{"vocab_size": 8192, "learning_rate": 0.00416, "beta2": 0.99, "lr_head": 0.0109, "doc_mask": true}
Each number is 500 + 50 x the weight over its row's rms, rounded and kept within 0 to 999. Layers, rows and columns count from 0. Numbers have three digits each. The size before them is the row's rms in percent of the matrix's.

# layer 3 MLP up, 384x96, rms 0.132, rows 166-238, columns 0-95
099:463508421462379547460557420558536438557446496448458576485441505392551452642532579493540505582455569509606531500502516561576528531537507484467537522496472523489563522545543527529553546524444535523426482510581590513476504457428493554447521572478557466466449483518435508527508491478440580511
114:510445418484544506466434520468445537481475460515506505526517492517506464508477542559501550492494523450525435531529533516430506443606549541534457491523434432449526442510432541517464509476368453363485548457361505528436528569503472469455564582537540486462452569597524565576581463516458566416
084:513522505438508469524528527398507449385516538554412483499454543455528605430514586440490438590556590413482517565496484522488479461497511565558534483550478513554505566538538510519524554457374489440525459473515490464483526489517501475487480559523626474533544653526410461461500485520509578489
090:496514499559447445493536452385449488500476492492521497496497531447452586463527599535546546491476551467495525482509445422518497523483536465518504531483493566458487485462489596419570592454526549455469523457469513520409481547410306491511489559492553445553584455534465514463613542574546429523
093:491437492405423503459440468506511561480454510516498560462522479425413497587426539486465594528479502493492411523484513500440485547544451511377473515478477419455478523511512440536492592449496484514552490472492486497511540621639475517567593518517460513467581498546475519559506482401460492634
102:409525550575503482436449527498502492491560524462524603559545547430497465460492533345546492448471462498521497535464464512487470454535503530544448544515532516498521485506548526558414535521526446558506632493445508426447466561479451418474537482397422514476558657531464540553491515518460597488
106:345475535529449550482451536507519484445506567499455482482443468502460458554537452405513564484462495483541557501453485523529444519535591457485552531575456535605475480560428536563481452512372464417503492474584520422486463553495429402411558581481492515400524492547451493494510461531497556535
122:492468484473535515477594433472547556534529518523514516572480476449455517450499596477424469500499501415556350557504555458560495522438511465474513497385531404509534452356520471526457566511395541519568537557550455469518467476499483490546488596529532479424534491574543552488585515446498523563
092:454544492422536556461549541484445471501454566490450573452475544416496439623562470531514504576577459446509495485536526580473548522540417442519463495506495555524461534501405545455511502460547540403474574457594555476472479527594397439410472486565504488393528483492440500433423511498458493517
096:487492483587536429425547476457479541536484475446431504506465471466489529549450531449513491479495588486441446545389532506529483582562418356512423433477466429569442463510479450434521520478422515577469443549437515516487477453537473448524580559519533478472581390483541488499471460483570452605
106:476480508541601394451479520535422473440502554612449537489486405361450553508544533454553502492551555584529435449504485453494571500571556503633507477467450451476528485436547456459530520513558438459565501528489495565539494542451497451516505594480512420546531471459486517477512527577526411457
100:510464437503536479475450572516508468456425497481550534508464429464495526492504580490491455614532523449520435449436482516489599516568486435576473495497513552531648442498537570457431450467450471413456555482464489519533567536527494505414520624454496453466449521627501494530426448473417558519
095:453463457575503524463516446460551486521507528527519499484521444488448470578632553501553556544460404512471547472459542504468551438550508453476383395462473481510535431410427491507527495433449493449547459407517560483473371437480492447494573510492436470503508487458433448501520551621551429527
091:495469469469550567596561600504429460456533482467457555522419419401522491440522459392513477534529483442598405542576473485412522542509451570545420482511517411499567536417440493575488529475417527463467437518479505455487462478576524497496504424408557467467494469529475511494547494482477583475
091:491498503546515516532584436469415506459525562589514492542442435545464559472450498398483462477540514419524464553366506576484561446559528441513528425403462503546432457520590464492429417466561450516563536544447554455588507467492510505469494520456586513498534440480499481524542436589427441491
089:444436534608510472541489528518500501439514554574534393469441524519528387427463457431461448508492409467468475448493432598544484469491405557583541526549546436524595490606467534554497482543528467503469513545633495526473544465553461499537475555453528446456461479471538595526519452549479508532
106:409484418477462480467560506516524518579476515481432450558514498516374627542509510547511476570503470527588447476499550528560575460488498535531491509384561446517529564509505531520477484567447551450537457622441477501546538522573486498478439510421487584470520553525517520355490547455484441554
090:440482418581479487528432452441454489595472513499508556544425559518481503510473453460488493507520514455583499433505520518517445427534564556543478475593450552541570497572401511509479409577568505470489494491446535388543467527448468435507581648505550557507552492547485589519512538514437571533
105:452407490572450465446533490407389486406420593489541582514527535519466537488570498412521475533510532490521446477450495524519543496471513574581492500461431390522482534495479356537465491489488540521513435463527525477488459418452472571446478413472528521435474529439536514572577451503549483588
102:482441454616526401513539511445472402533510519544556446487491485488370531463485533370477441470536450476462547526572598482382500440527535473443501504408529553494544466498525489513471545448472509526513624517398467560463434538499507483426493532493464466446507581461541477554494564493451459495
030:344496460510453487413516476488479463520441521532456535466530512453462491525556652447526528596503496520498501523477483499477542556613557444526459476419492471549559500474464480521431522540468484456629524545400543425568483589532408467465546539433494439480562542563474526490551475535493540506
104:401567512641407513449494446449541503498489531594464521452473637556527489588541556385585554523455562431562457492436476506471559513567467419514466490405468515498546541514570481471518538535487514553467493485526523507456476536476489511398467521533574423505473484502567555512495503444479515555
109:531499455445504443406563489477555507570410500515500453507520562466508420505540455403521513519450525483443504527426497571479510518518439419562461583531451513516676449436492542568534496475499538476633474532460587402497529463512439551528464446526558475503539488536537491552544482580548525566
062:417441449556559460413591545511494460495542574564519388480526437551465529530551492385439522583519467537545418548466500500447574468547540425571455468491476453504534509489457425569523547569502429466547532527430526456489456469587440491472516512491524462369567566549544536474542504512499457484
100:531528516515474496499458461413523418572546543551533474550518498443421470530581474522492456667530444518485556534525507508428481445583527536514519487440556432543512546418493520522525450513489533358605462564452577473534485560419501601496501449446540524498518515497513508428483406585507523488
107:486506522551516495492480498484469488564474504501558549453502519513539403552621509374433494511509510450563403592534497517444438568587601413441460478422616453450546488466524488468470511601433506509495527590475466525441487473526514479530493537550534455454491598515503557488620515459495455510
120:514478549496547437513509544487437480462464477484457565449540516550554581496557561466552550498476453439515467436573530449450513558563544538634469480388477540547557520579520478500423530540545504387548645447449516491508483565474512454515540532420473434494509550542476530557481518565408463426
093:349471516549530471540504487488445447525434544615566544569540506468448501547440557442430535450563497469549429514521469532546571515507441389500438517471467489571544535467446482466506471523466551500494533425505621504526440575505492475498476561485523467369483499491521575496425576480447419504
109:465431453494392463480511555529399455591412482528482522581483516381408487559539479542480451551473446607529501569532547526552451519575503494470498434573472476564541445568460535514452463459562521426513473530483497549608525499527448414395530437460502455513520482479544464477543426521505509452
106:509549496586463478394436442430426454567475497480564544460542485516400472511479485429537522525514484452457522633451514460525575457498450515545520490514461419557445429444412479498463484512448430472575489571446519466543474546469522491499559549424545520463533595561418450591510475526470578570
089:530484519486538504565548541545467447524479556542401532438434432483502672449541469470432524544649523384514462551508550456506435465559490503517491486451514529449495511468462449498493497585474547477465465449460505535538412565391425558476484537475517507550474539570530547527453545504523559578
101:503560506508425502489532453486530495463493548496454570513489525410483543583578587476503424594469541482598524467367548492480547488532577454550474402560609385544562549541478572516448494463448481400534432410522530541494488483584445450466477451499469492486516546503501583489490500481487517451
093:453490512538549495501630506520506469457447544478494527477522526435494384479612469559473557471564497562505381561473432433489533442513557534530468572522446530506530502522510466477380622494404491400548554491528504501467447444503452523492494568426467518437459516559505502509528588534517554590
087:461541483481529497486412523469428448529497624607451489517537477543551517509527524487478434597481558513529612447355541523406625464487506417532544482504491492466458573498552520524475576489464445525561509489467529587498448465569512565486490518483584440572455531486513490530495548525567577464
104:353511549550526513448440514516464545503440546569492563478546511487499467503531515428436498508489555517538568447474582488540492498601598420501526535531444459563587492384477499533526638435535443500479519498515533536497417502448451484433454573470488487470482507497531591560536480511367480491
084:415431343581436455524513413429368421513398503547463525514492486491511444526516565451431448574473498528483422449534471508464439565481503510480589475523442558545492515499478534537548456487452517452480497531525563488570575545441497552523475474518509552463522449456575485539485523563510390469
104:471551426408487521490468483438461491498496508561491511550482465498474493483459548429405525564574533374467483455399625540596419509533527533430529544479548518581512494452544557498382542546493478556605588487459453421519498475504490473530514598551544529433533529586509499449518523514513512518
086:434447467569501436442631528608475472415544566595489431443569501534511469504503482487499522500455575485588479476565542589548525471504465447536427551506533493452543484461428524478526548543550448485549555469531517453447484495505461434521569488428416539413510569555528575542504593413514491522
095:558485377534442414475443566551418489466427505521571450492537448496519544477549494498445531523525535470517502607475495534428501492549578551543436427476487510556477441549506505507452496500597502452483499494458493533609510514482342506452485533398489508541523493443559521520493579574538400582
102:485563504553388494474596529519500405468464484468481521506515513511429472516563515437515455513544554593580525471459471489533448600555588479552534546510572512475461475347489535522567516565464420535566494566565514398523554493480493502560497477556500528432504528496403482438532460467515416583
108:468463486582467539408576556500387538592489433472505564481496528464420420546610499555527439532533473506535492513500427553457534558517430488474435493423573443431476500478499422529467490468545485519501487601524472387458514575609520487420496511474502457474579579521491485514485444456430520455
102:475415484455423466524505465547501502544444490470595508527489439432420502479574525428443545507523462536599486637456475482507541499519498459513550414590492461527492430414398393482496519509463511488542546526411513495493463527562536458431619508458513464502496502545545470499516515624508557415
102:533488488496488495493601560512499501495456493507379521422469551491505529477568513520533523496582438557575439424538491481529543506461595498509449471489519412485441540447415477536416544494498466547559603505478494391501568528492504409480540503555575515424541574623435566464530456461551577455
109:522419603483431542497533475403444502410554482494444486535431519445510545496470535328596519510472556434590441526465539453456542465475495493474522523438541479466522528505462565572461543514408589494482463591406515424577486573540440545522547507522502513498486594480523517475478474523494543495
090:431466541446445427562489477521481509573477531545516461523531504567472581490492527446500512520610446571556487496479518547634397464466450495511500441545451552605531534506510529566499512581375427503518571549404444467556441460520493431511486581457539512569482496463501546462510459493416566544
104:569579411466454499509494505506500471440437481426393583521534527457505436580533590461469467524459423535557497541451433481483628563575529492518443486585471447475539509372506511513421529440485506508501574502472413493461533552556449533440553477475546510488502585540498508394538518491458571509
119:501476497462513499446478414541437458472487482538556523530479545500542512530496477511452444587431518467499492577405441538486444533486522422542521482392463529508549511459530473493449644468412503497542521450427489579495359550505442551499506661528456573474591546488550528511515510475415498490
106:407504483518471445474481513492477501523408538507536501444494592524395483463567489481491517490570483548546451419390509418460409493430493478464411509514464538542531523456500444544576417470483487374448591490444480447483402514548441507498513594478442559467531588498421508520490472497410480453
093:550569436484509505486558482470502509535460510441413542444480433532488425427513443468436493495542600482522406558450442473516595591492436454517407512554468476511417537489495492523443472510397558461426442523520545393498449614494515513540533468523537487425473557532483470613545567443488542505
104:492446460509482516475606517544613440456481524540497462486508560459564575481468480486428480534612378465573432497528572483499561479513472537476530518523504509504591496490517533591397636535469507474558456507432494431467518493606438579465516517505525486476525589554565484496518477465451556580
122:470469458593586467459452439450424431562459514501486465521497510496479541477480508437445471539476498493464460612517520454452596480597387509480492517460412444441492467441468439477499610483466414495451463527390486455534441575467471418468517601509431535444502438472481459581537485467468477463
113:441492544501465468408544387404444464562473550519550469504538504413447552527457460562485527521440634464477533530514593468515530502508477537449468570479556427615503458479482516449497550549497360492512509540455555460502403577492462504518583515504557512443463509511523572478530465466452483592
084:474432495516572478580532508469511428518483449525446478516490500472463440544481494524501512559487456461527500558514497561553504458486539505529467578545557533499521471539434541495411425481347474439485522573426523447627542482496514464562408469474602552408588551620510454496530468593555535482
094:495413424525522469484599561478423548464495522522389495487460478502549506519627441504427444526444513525491491513529509495495414456401600516511557538461569429483580494551474477472492492430462435507524516481477415572491542510544480455492519493485463372502530570529529528441463492615462425591
117:508488444442514470451491469483350443454501508486507516523498436540408546527547499484503535541570537549621514572424540551579532486454613494477449554496515449521476456583506514545518502454597418493495533586462543484537469533463461500517493540521627441446510577459418439479563454537440540541
095:508522425611447460454534430392463456515516518517504489523473475448512495604516539408447481561479581371443486594553517575490430485540542548461535460529472458482442541505508408492500541495467442558547462566491544506441558543599531573565546544503585430498477454555542520447503465452469545532
086:413480412457512497505527494464516555495436535508549485485549506435358559532500510401545451585523485560561513516401479564503468575507438494563496479417458488506591449488491401575434487503548536485603543619515592410500509550454471550486509502523546464507604472514482467529482553504468478494
106:496482530559514484582598498527487487478459534553511513510482553528558506638539503382473491490475503575516389590455508588506531591464525530564439520564430466434508536516503461514395554522451494469527560520445461432426534518496470512471496601517463505500516519613436572579599468486496524487
119:453443370503526404440567397429452452547391492501550515501490503392471418524529553507491499586538533463563455498555508505530477450546556536530400523468490409541474521511476546421456584476450468493559566576531577482551522483567488535462503446445531523485540485503449527510546499565409467540
096:549513474426426459480535573540432490527518537533455488455482495491535496594508545456416458548536512555516452626532556571451459453494474529525423419454482434447541445435506539530420555574539409515491437473548502502481542400492462515427556522439502446460550463442482528332490502514525545531
110:537425459538452468527488561498491448485489504530549479535568483481408504530506536449510498475566509562509432489446564516482551500493592528577485488488580485505554396458515385497385533554390490430542585492412516428487461533534508552500460517561448340463522538504499530501476472628516519484
100:469409536470553518484540526454424616532474498535535549518506541481435572418515443500547565591506522488493471568498466462502471592460521421472480440476510438475491508511416471569462532486480434615480515435406406516470511576475422539514548469541541433471470511608533591490572430515526571488
106:381470465505424501444522445491376529516504455568529457478425481509446518450510602522448508545448600492541580472453467502423494537528526467570409408484482449480466517492477459453576537494442422503533438582478579501500465522543476452536525497527502407531587502522518641511494525588518486523
102:407420532506570542542512510510547530560525567560517502521506541495531542468466479551416446539461458473512400422457593433525508521523562453453533433526470456486572450443495475493517620488487560516469435442520531488530446512592424482409526527511543467496498530513432624539620532456461494601
099:484494470339579590452497512547479374498521498543552571419500503463505535509509529448479478495553584575574453482442491492521501566480509450455486422425536511497512448500529455542443557484397517509460504436430501459425558556465531497491558502634454508426538490559480549494481415464474567526
096:499494498574392516552508485478450489501471438496472557517452427477544445514451517460588517564532396581489571613527560473529608472563503475493432593338485526469451481494454547471602449533550491452524531483513520509428536485515484454517469579492480423458437419495477560549491534553462504488
093:492503468499440458507524393430475502509551580439494510515483415493512532540452493439476496549559503489468519622434521460428541434534466561562435466535489523470575523449571482485439521610451494451498472581494504469486494482471493450489499478509611430484609573544443546485508494623435631480
094:532458524540474450518477470577453489470447566471485569484486529495535624468551531417539508512494458447519573489490442526470538458479497551546535520473402507511582472500462519492578491635453503542526561538423504553454569477548445447464497645476502337438407479509502550525507560480453532501
081:523519409605531516518594502389515404543469464558529545530464554551505467521513493442470454504510456402558419462581443489549545449554486533519465545462558442474504576493527489559587442469497406382468442524559561465507518496392526496488474487519474440457496490501484623529464575520451495482
099:529426479548497475463476431476485520499492511469466533528499509406390424564529635474442577580514494478489418512479506456418502555572541500543548443594582447471497440502533494563507526513501518444493526507418520447596500581436508497362453463440467430483478546571539501430502499455534442464
103:411423575570488467533470469511492534445513508558535453504483465467511546424535538501467534439507544509534519504575569594581497413519526461479437470356513473562497474532476423549458519570427510432501482497474458539411526505433483476514504525499620542479568534523346586457493516545510464563
096:409520460537431529503556495444502448455527510507458515497429463347520466533487491393441458530427480507479457575453510587466470546593493488595420482413520450488504492507485476583432534519437576518453428497540550531571481487496462543534560522418518466411525489535527460442480531402477424565
098:446497562434477541423465413489493421605539553503450494416496528509485458487490487490486471636559475465501485533443473468500521528500556476661450496426486458606539416444441510585519457455435429513521452615462570506495521594516523427511529487488477501485518524473492579457502509464569497457
# layer 3 MLP down (transposed), 384x96, rms 0.126, rows 166-237, columns 0-95
100:521503490491586552501521534407495532492560521477552422465594355546463543441479492500430462420511491523451448517397522498476469500519511456571464493504524534482433507497556520412394493511545514553554533595415574523480433497545512494464559476477416502519584559479438503512579440630522494512
108:618449553443475511444475462445490516491526445520616475448615475558416514525463488488564526372488516538516486576535410543499508544450519522481507495442515505558524510441523564463397507412488466583462460496491431539527437540537519523530621441513486443418449501511482543541439416490483537561
093:549519512468432517573580477534532446521532486506523434580504654511578535492414515547423500523431547446497566527446512512514518494511467569577412582474473467471568615591467528569528495518439515483495534472550504535624490529467567411562470499460470528510577560466543498453514542520469535436
095:479505474503566563522510579425556490496528510471454419456498616477486543466485504543530387500537452537438474471564527470573519572488548603549497562475501515456564516413439436505475460451563455500525463529494586544511486499515502401539497680567570508521489432495464529471447493449491587547
094:454547515545518516536492481509534516554479477541550474540495439590546507486460496474560441498485375537437543420601421463467485525493587573528481526556591530536423472581544502470476500465428587541478428564532486564525543504509554465464463417437542524577458625468484593456468497477567586488
096:570589481437528430487535526455525613468455573589591516454498543448499518384536482483468473506368462581480595473493501541494469488456487499589534561571513545447540547492532443512483483442509433491499483551509538499397600568478407536470523568414501498554505463500408504466497484535504490536
101:528588491459530599453479422569524479469473474499440442374564476533516553456580445520491545448544530541607475517540520511490451475468552429461631529470490577551515498472536528491509432467485391570533375494498471492527512551470491446443515405509460512473471497531514581565508496589541558549
117:501480512477446608608461488532416535524539438467550486586507515440585514433477514503519503637521470495496544501413490579571576572457469541403490460493552563463454465562567472516454489459571503494472548459594538564537534530418554489545525494526473523586460474513514538581466565510415528548
093:521491426432466515498598588506456546483493477462535443534533610470483606439546535513455599481459436507456455595548480518568563499423562522454519547441552554468583511507562500543523545453528473510506499532493415516438420459503606521432506524459478454487544481565440397470511428487505598484
101:548479534552534479600529497506550450636553507550587470514521467514492563453394490496500464373428469525430517541535505542413504428539510525522491449563472465588399451520485394440499540507514450520481409535418539558445494492522569559436494507486488503549472475492605511515462591500540487475
098:533507516383489534570449561551481615470509449589484426473554565441462526424514515510507603426504546499529451478490516497555517538529490525485425549598526480458554525556523466379447510515440606564455452447482472563510437502449474572566532481513462531589476533474472523566458493580416482481
097:639499535451416513528508496497512490489553483488571532419595499551435516495495505543560506525529513446468677508463553484554506420530460407496536489470400476472505516448442489462501444461492484511444459431513568477472609558461547525533493394535472519450509554457490511457476387405495503479
099:539496501467474497504463474562589446477502582490556506567548521446445417513563494438620438425515435493430495455521514583568578438474525585490511593395532480501576448560510574531435527514537409515466473461566432510470502445484435519485524533516575433473475369461516448500521470481466477484
093:443504468487497622391453420490594525494482469527575484535502545483504400518565517514464525525470524518470590525305471504610509539508558399468482512463435554502560512519532528571515508516562438548497527468460451561449540503459543515588490452533541521516484532492522520556434569544445472467
092:490470485438523527482499577496594564492423611373439484438495508532516491506507452506441504505465454533412533443571479475500546539549492563491354532483610523480501472459447549557462457485420498435467487554530535439501577573574475499427421536620494465469468553477471544450499493477458544490
092:540545505443566463495556512441561592486489605543481460502469544499443477503540528497462539512427521621463480531493617515512506530494547537493513491490509537580371501415573557519415439521502504508390534500446597480512514603445569502535457493479487569550541420606468458469477493493555437491
108:456537507483595477517541516533475519524519512509477455533522467597452583529539442470501448409487492508486564560561539625532527533438549496530520525390555448514400411525494560491581447482463522478410520561498582524509505502506573506383490439503418495474509527386564470445405490504472425506
094:542560392472555486553465495510536542518478522403510518598491452537549509487449453512418483456468471588489496408498439534533530522480559549553588511484450561485502502584427558483496401586509502512426438555453564444491536468462546569554546451557412436456472452532495527541633501433520522460
102:525507463483391373403570507436550610463420559446514486546570505434442446492449462506483492462550446481534429566553530501506440467535493428481406467544550516595418555497499515521555566450462523524551585518472534533508384514530538477466612556497510512450506484489439465528540532527492512537
094:570563490423472423505553485434564482406494537478374571425459524464520536502510461493503512484461457516611504465547508472507522461539531484475487503530593497559434561498483577515489439537544490462433427517535491418427617480568438491518480456446560487541402452476515509462484395428594484445
020:553464491405485525574567517624545550488503491429529531490519548507515444541465399428546535411496487450502515552498488500574525478416538590505585498434466501486501512458584502452442486528552533521469570420553405584463479432494425544429487534511494503515359413512473466512476472432544475463
103:543480450539428434535469478467526566468512548482483497516435551534567437516524510442602497527523461480516544492466392456652474466457505518548473406553537534517524472566525528519441462523448449540427522487711491531530476552440492467527516434423528511447546519544521477503558441502579500468
110:542616484545438449494461535471493578444413511369572497470603539571445510507537458499512575553469507476446509481482551530487512492466484512515457587570398533526531473554545485520493612506507519456484516513531532395414512499463507520469437477483497496446440605499394540444486428524583495572
055:492502460407530516562469538587510427507472470519506494493605510527551565536524428472510491446427564512464556531579580449593451376520506521492589577505458501439498508522520512486519486555575474560419528462596446534517506514512508510461508555513473504453486443560589471548565521426531613382
102:448501496528463561524528466556461475522451492494581442527417625451402561439347499405525474404502554534476518506493493470456489527485459442516624500613516529488509439485469503500460456507507612522484558525497482543451516476548525528608448482496490545514481521584518511530489625439502534491
108:527549509458465532512488462485458451549495440428493563466520490525383423535538453530438635464541478470477415501499416580516605452472499364416437481493521534518544555536523594487499524536596511570537426465552506494535461426595535494510454478551443506459422510451469557536514543525489491467
116:617506499455564431446518533423535495441544515445476576448530462526607607502577472522506566550418484528417498489546476506506579428542483593581480556532499445522432513468453483561520572490571536522540475509526466570491416442482506554503586450562481468594448522439519521444420455480493473501
093:585457524500438573507363578416472501539424466507576504520430620400464515498528586456505493498529468491501516487553485510449541576419470497418531588491518465506465557564513492547526520558483505472487494482538506452493493436484592529516492545458563575529521423473458525455565381566420544469
114:607440506521437512488667451556537529488483435504521505440525516421433591454425521463470502541556533550460466420501551543492493463524549459497560409586470593487468370476526525519456472488503399517507523473529410474487513466473490555401535520511516498447531579534488490564445489529519452568
097:499517516511448544430550529540444577487568538475500501480478498485546487537521548535437613541463449591458611482530523595561487571465446521439551547440528492452542502556542580568446499437611544512475584474507514513379566466521523451513426440601424524493541462440478398497485505504488509486
095:574462412595463524562523485534465394537505450503432446511436427554550440517471531434479430471545526479468581482520398419531500421468487522513396543518464540443522537503454495472570455503493519525492442529533517547540543495627551475513480472536508611516503516432516521425500535522442428372
101:624442503461529533515492447464382537453520490432593512574453526517575586506377483490546405519427460464469529491461455479504473555455433541509428474524448500425500418490482518547429536504484507519460533468459556611554613501489535470574557517552474535435523571439458444487527474525489534466
097:506570533480604511573430552549504432465528494468481379541508518560494571476524469474397480403578513517471537497480443506461535492494498469466533484499541510603536482585553527391541422575540476499503483427425418569525564447493511465464528473440577578508543409508572596506473477516556498477
094:530491573478565552483514475514654465519510460605507524525565529450571498528588579488487480579398430404495523472440517524482443501538470592484413511458508485436545558504514512482452411510506431549536535470539573505508546566493497458510417518462477538444479606477528431472463500584596497468
097:543465472616470486507554523409534564442457512514498545471439515526555569438426506499550426492504616527563487491486428420571481518512530521413591526504437517490439494517554433471462457563399540504469537519481543526399438447458544512527493522495534546528392393428522512563490423465550495453
095:483503475484515434616367609496546595493447561453465421528612442490524454482502466419454597585525455533516489513535552516525484467526539496500485520437533463509501541446520524437513551479475625500542489543461445446545519561527531454488553486466449527559621465519591440503468546465542548504
102:561418513453490487474635529537446510424483535499497477479541532454558478464447417563539468502481493588524526545588436564515515590454475521443463514548523506425474531577491401561599520429445487485524453524479573574450529480436514497508572400393491582551477466487526531564564517519560536519
099:557541478462539465520446647557515548506540614500498573484618540510445515541584515494524538559420609505501505459520494544501420419533517452486559628487534457440494492450467478464557556521638513475537508551499551484494517496501450509564511531536472521530531495505472462561491551382429475510
097:465541543424481595622438458456509460522527608453534505449437447566521462490569510532546477549480523569517505512419480517495491470473511602539470547589483470507410525460471462485428516525515494546424375513488584432521477407505481590431467547502548506476533502491576614466469459436526501542
095:595449586468603500584435561513548499507545572493474521514552535511486509547559491490509445443441498450504506531495476557505641531429538459536480503480617486538589414551493574521485556535468502608475448522541411514494526552438575420468515558517465502594515493432435503559479484490478563446
104:534465583497513580579497455617374477522658426478515449504586441473529480489460518547505433436602447474497499568530543499490450434486528450492479531467480475524583516479414481466520549551552501481500494470489500517625482531548538440434575522472449481474492540487558445480397522490535531543
099:467490475450476460448554512493514524681474516442486503483459496527610541527484442560471524512469453551579409487575499593541437447445480507416491482527454490454455589531553588474444559473467558592476509512526495497482473451469488468431407543465514515478553502432477406493495458525460619449
101:543443498448452434539507499533552456522526508530403495500521481404522557479535458546397487553469466540458419553553559619430502445436468454437396520465482554601536622542533457551540551552543544508533525499515456516534516517514561514406496463475483443563474552457431480531430414547497451549
105:607469467462502489526477601439549497402554463428517442542460516411533488468458555429579414533398584489529520462413534457514497493528520463396511471408507524473503601555533549540450483514514578553498532573493447514541557528502475524521638491478533468471450542494510493453433508494571433489
091:609451454500423411483573508509524585510459503507468487496528460513492428472437459585567582463471534541510509535486515498538515477493343552461502531468447390512457426572534548600525521488521602466480452493483458497516506481477554448503462468432493515558424519486445452591420477387506481437
100:552471632480552558468414520440452439452564488500543509477580503583427518507499457529543426467449558494522505395577493535534528533452510502475438462553499443566496475581462583517529507428557512483426531430554489584492500519504442499433542572434534540536414505503592542556457429539439569511
122:478545447567489442539476490576575519485464458413505491480487430498475533552502502500430484533541502520425471519547420504461536471406552570591554496458588504510488576531533503543536576515518509387413426428520541531428495448547454474514428578521431456437621522441563397502468539456500530462
111:521653435521535481537482511499466510450528534478496487534536567453427523487406519492603476435553433447492518527515470480430519498492447563529463522405543524464509447497571563537543483480525558447507410556517543448411496482444503560477439523508513475460557567423533456498437480634508357475
093:504510530577401505462387467472446482452524550510480469436420479522474409517532506499500486514592477567470517409480569470521444518580519480505399448497432518442521527510579493519468519501517486547610475503516487645494564441554489461561485411571425535564536508454585546541456457540569550501
102:562586453552501451463484514433502468522504504491459462504442480526523582521515471541475409511511505481459574467514596480517485531600510520523494502529439538489405579518471493537446503489421519512484458646509651531567550526479410546459445459536498424626497489538507438569452507424486453424
109:467447599465543415537531469445440472560509403489488495391549545511581440463482487491423433403409521509467502532487550454469446460511451496498420443483512534506496549439442547480507571480546421490470541519473481508637445568446610441441442437531467550514471455480472527486526498455598511476
119:553500486482553493505486475595535487508564539555486476517557450466571431507517476527458527543472426600454525573456483512461531491484504457433447630437511554506528516457541515437495561461448449579653440530432499571455500522495490593505503441386512481523528490470568547437441545614460500548
088:519548489489427481452490536487580581552484677460472501507456503480473529517562462340432457474544510566385489521483502517487486581514497529545521511410506526577499471419543449474526563587483502476510539522573450532559381500508519445434462530487517416479460464463404534502482519467497497524
093:601485482486527488580478611496538579472489573504487556527622427534572438515477459488501515456470523619538526559468452492532525431474492482486420507591551519520488485496515439527524447533492521467470438428563546616501527517450466432583519439451477403527589454475561460424438497512458438496
111:529557485615476541480448606472487464445491482454506502531387515498414546438529567463517525479446468501514503511418602413576459518590462518537538434602424514490521522495499460610498426560502442519506541567505494494473558447497442546517509511533482533597483422543492554595554520476503427433
093:563453449465532528555489540447584519529535601429475494513585588537472468602507471528521487503453406501440526467520561517515538448492608518473410550470503487499572469475496533466443422530549551498574460529558556496452521519506499428493438485487501502570485586390551449507563607437462545399
083:546487484455496444458511499488531527433519482430558486543525524503503585472460465407584515366573570567526439532490386556553480514425502548435465533558427512497483573479551405443471605534488495430497522516434415482451550512474482505396503513513499503521551472476466504542540402454523559396
103:458437540479558424549486597470572595462489558459510413464524440540429480537506440605548467487508531596488547477544505516526457459490395511452483542497449492475578574557570504481518523521491559422492479481615494510536501523437436561462585522407459492496465464480575516444425399519557500460
119:485478535484461509498460538496444501460470539497527476499578474574525528469512439499527499462429567493505579527473520548563561558483588432608542366545381535447515484565514515534358513388529474494455441466496513502504418539449419475521601508501471552492480417563443500559548443568498480515
094:512360510441540556458443398519529443424585411530532487541455530501496485559505495488511407527514476514457495561513463427546451549489489535435510504468506480457535454538506513579478481411520566494430492442433454533512482502546549511632587476503580428558458597516512477585426442496417516491
102:499495455552474537486441518550525458495464429454476478522498401592542431538469528618563547454488472564536521559483564483395450586501397517568542560545521491477530432517501467464544484548446551462551566509488442586491544496477520588472457479411393531544578494579515493522559600459482511457
107:449465464482509537562548551457447503525559468604540467529401462459477529520399483506584535502508398599555448518633535576548506510387539534547466521569446553487473554551459492629506391579516525438466504526542477530470546430524489518503556451505515490488581464464489514514522469479545463525
103:499491455540475401504515519506489512510485536536560522587454498467486549469484503523436501607426473470428485561521481549501445481576546532457540439562565394502527533445547498609550510604483481505465559487516548547467526429437476480436361541539514463539579506466474448483450610495597578438
106:502435410460533454437567478472464526547525484562534508509554483453489582464453446489458412443525531623479473489501499501477479586424524569480557409594456537489535470428444511525478361611503521474463441508468580496506554522464546499548488470481529484572418471485392547486462495486580428470
093:532519467546424349548466540493520540420411465476549457586510354514460463486568499512527541494435487505445473481544543511493509410476530522601538493590497446495487493546432554526589457525579530515455466505518505517531552551562477507452471602367499441524459441494538482471504438541546467486
097:467557534450512623562523552451517487468546519543510478520507532513484495435507470503472433550513508335471457552497479413465530464518490528521499505467563538552463495555554543503490552566461511479499516427488536428377511489505576411503405487591554529432451514523494472345491523594501430448
095:551511507467474544546502417554507541438505526473535479494455532571537454432525581490451487535436486503465611439472480437498452430463448628582511441565466560392504457597444556558472442516473490549504522473576536495548552486456634511536448455430463501568428547554508472513455471442549519470
088:483572565475573498566500400592592517454520487510502507536533513537477582406540500567540441482437478446508481469491496483533447453541596522506490433465550551605465468449467452514568457526456507558457431338539517384477482465526510501503528483464438499571484499538493475520510612519604506488
086:430491509565502566533401565470574544559546455532531474503544527503493581490475471493427395556458519535452571516526449517430526543504520448485459544479467602503461552498500574430515511434521558462562554556469568539429485507587543490445420499611512551590582456503432440458489468567473542426
102:540536419456512527537504595596461487491516490404534473488505548519445531506519567468572623524550498535421496488488538509473580467470526423404522464554552458450405499469502477524535517526395510566493469422501401470475558584539474526443510514516542511484564436432554473469342492476486521553
109:480523501548580532535542531508522545509495524518517542581401504591506483421430443476426507445454498468501511496427470430528502397451472521430505551455514638514479546506478565530516463591443438530387519437505470548507555461436554508495420523456589577431529399539475529462478478528548444434
103:507419523547506557454558513527448439470570493521412538427469490586490406494540534484473460467554418478446437478438509618531467492419475539490543577469532562451471529474587427512581602521426403562519497507533554503470547482580550504534458471558527500502453536468431454513376476445505513533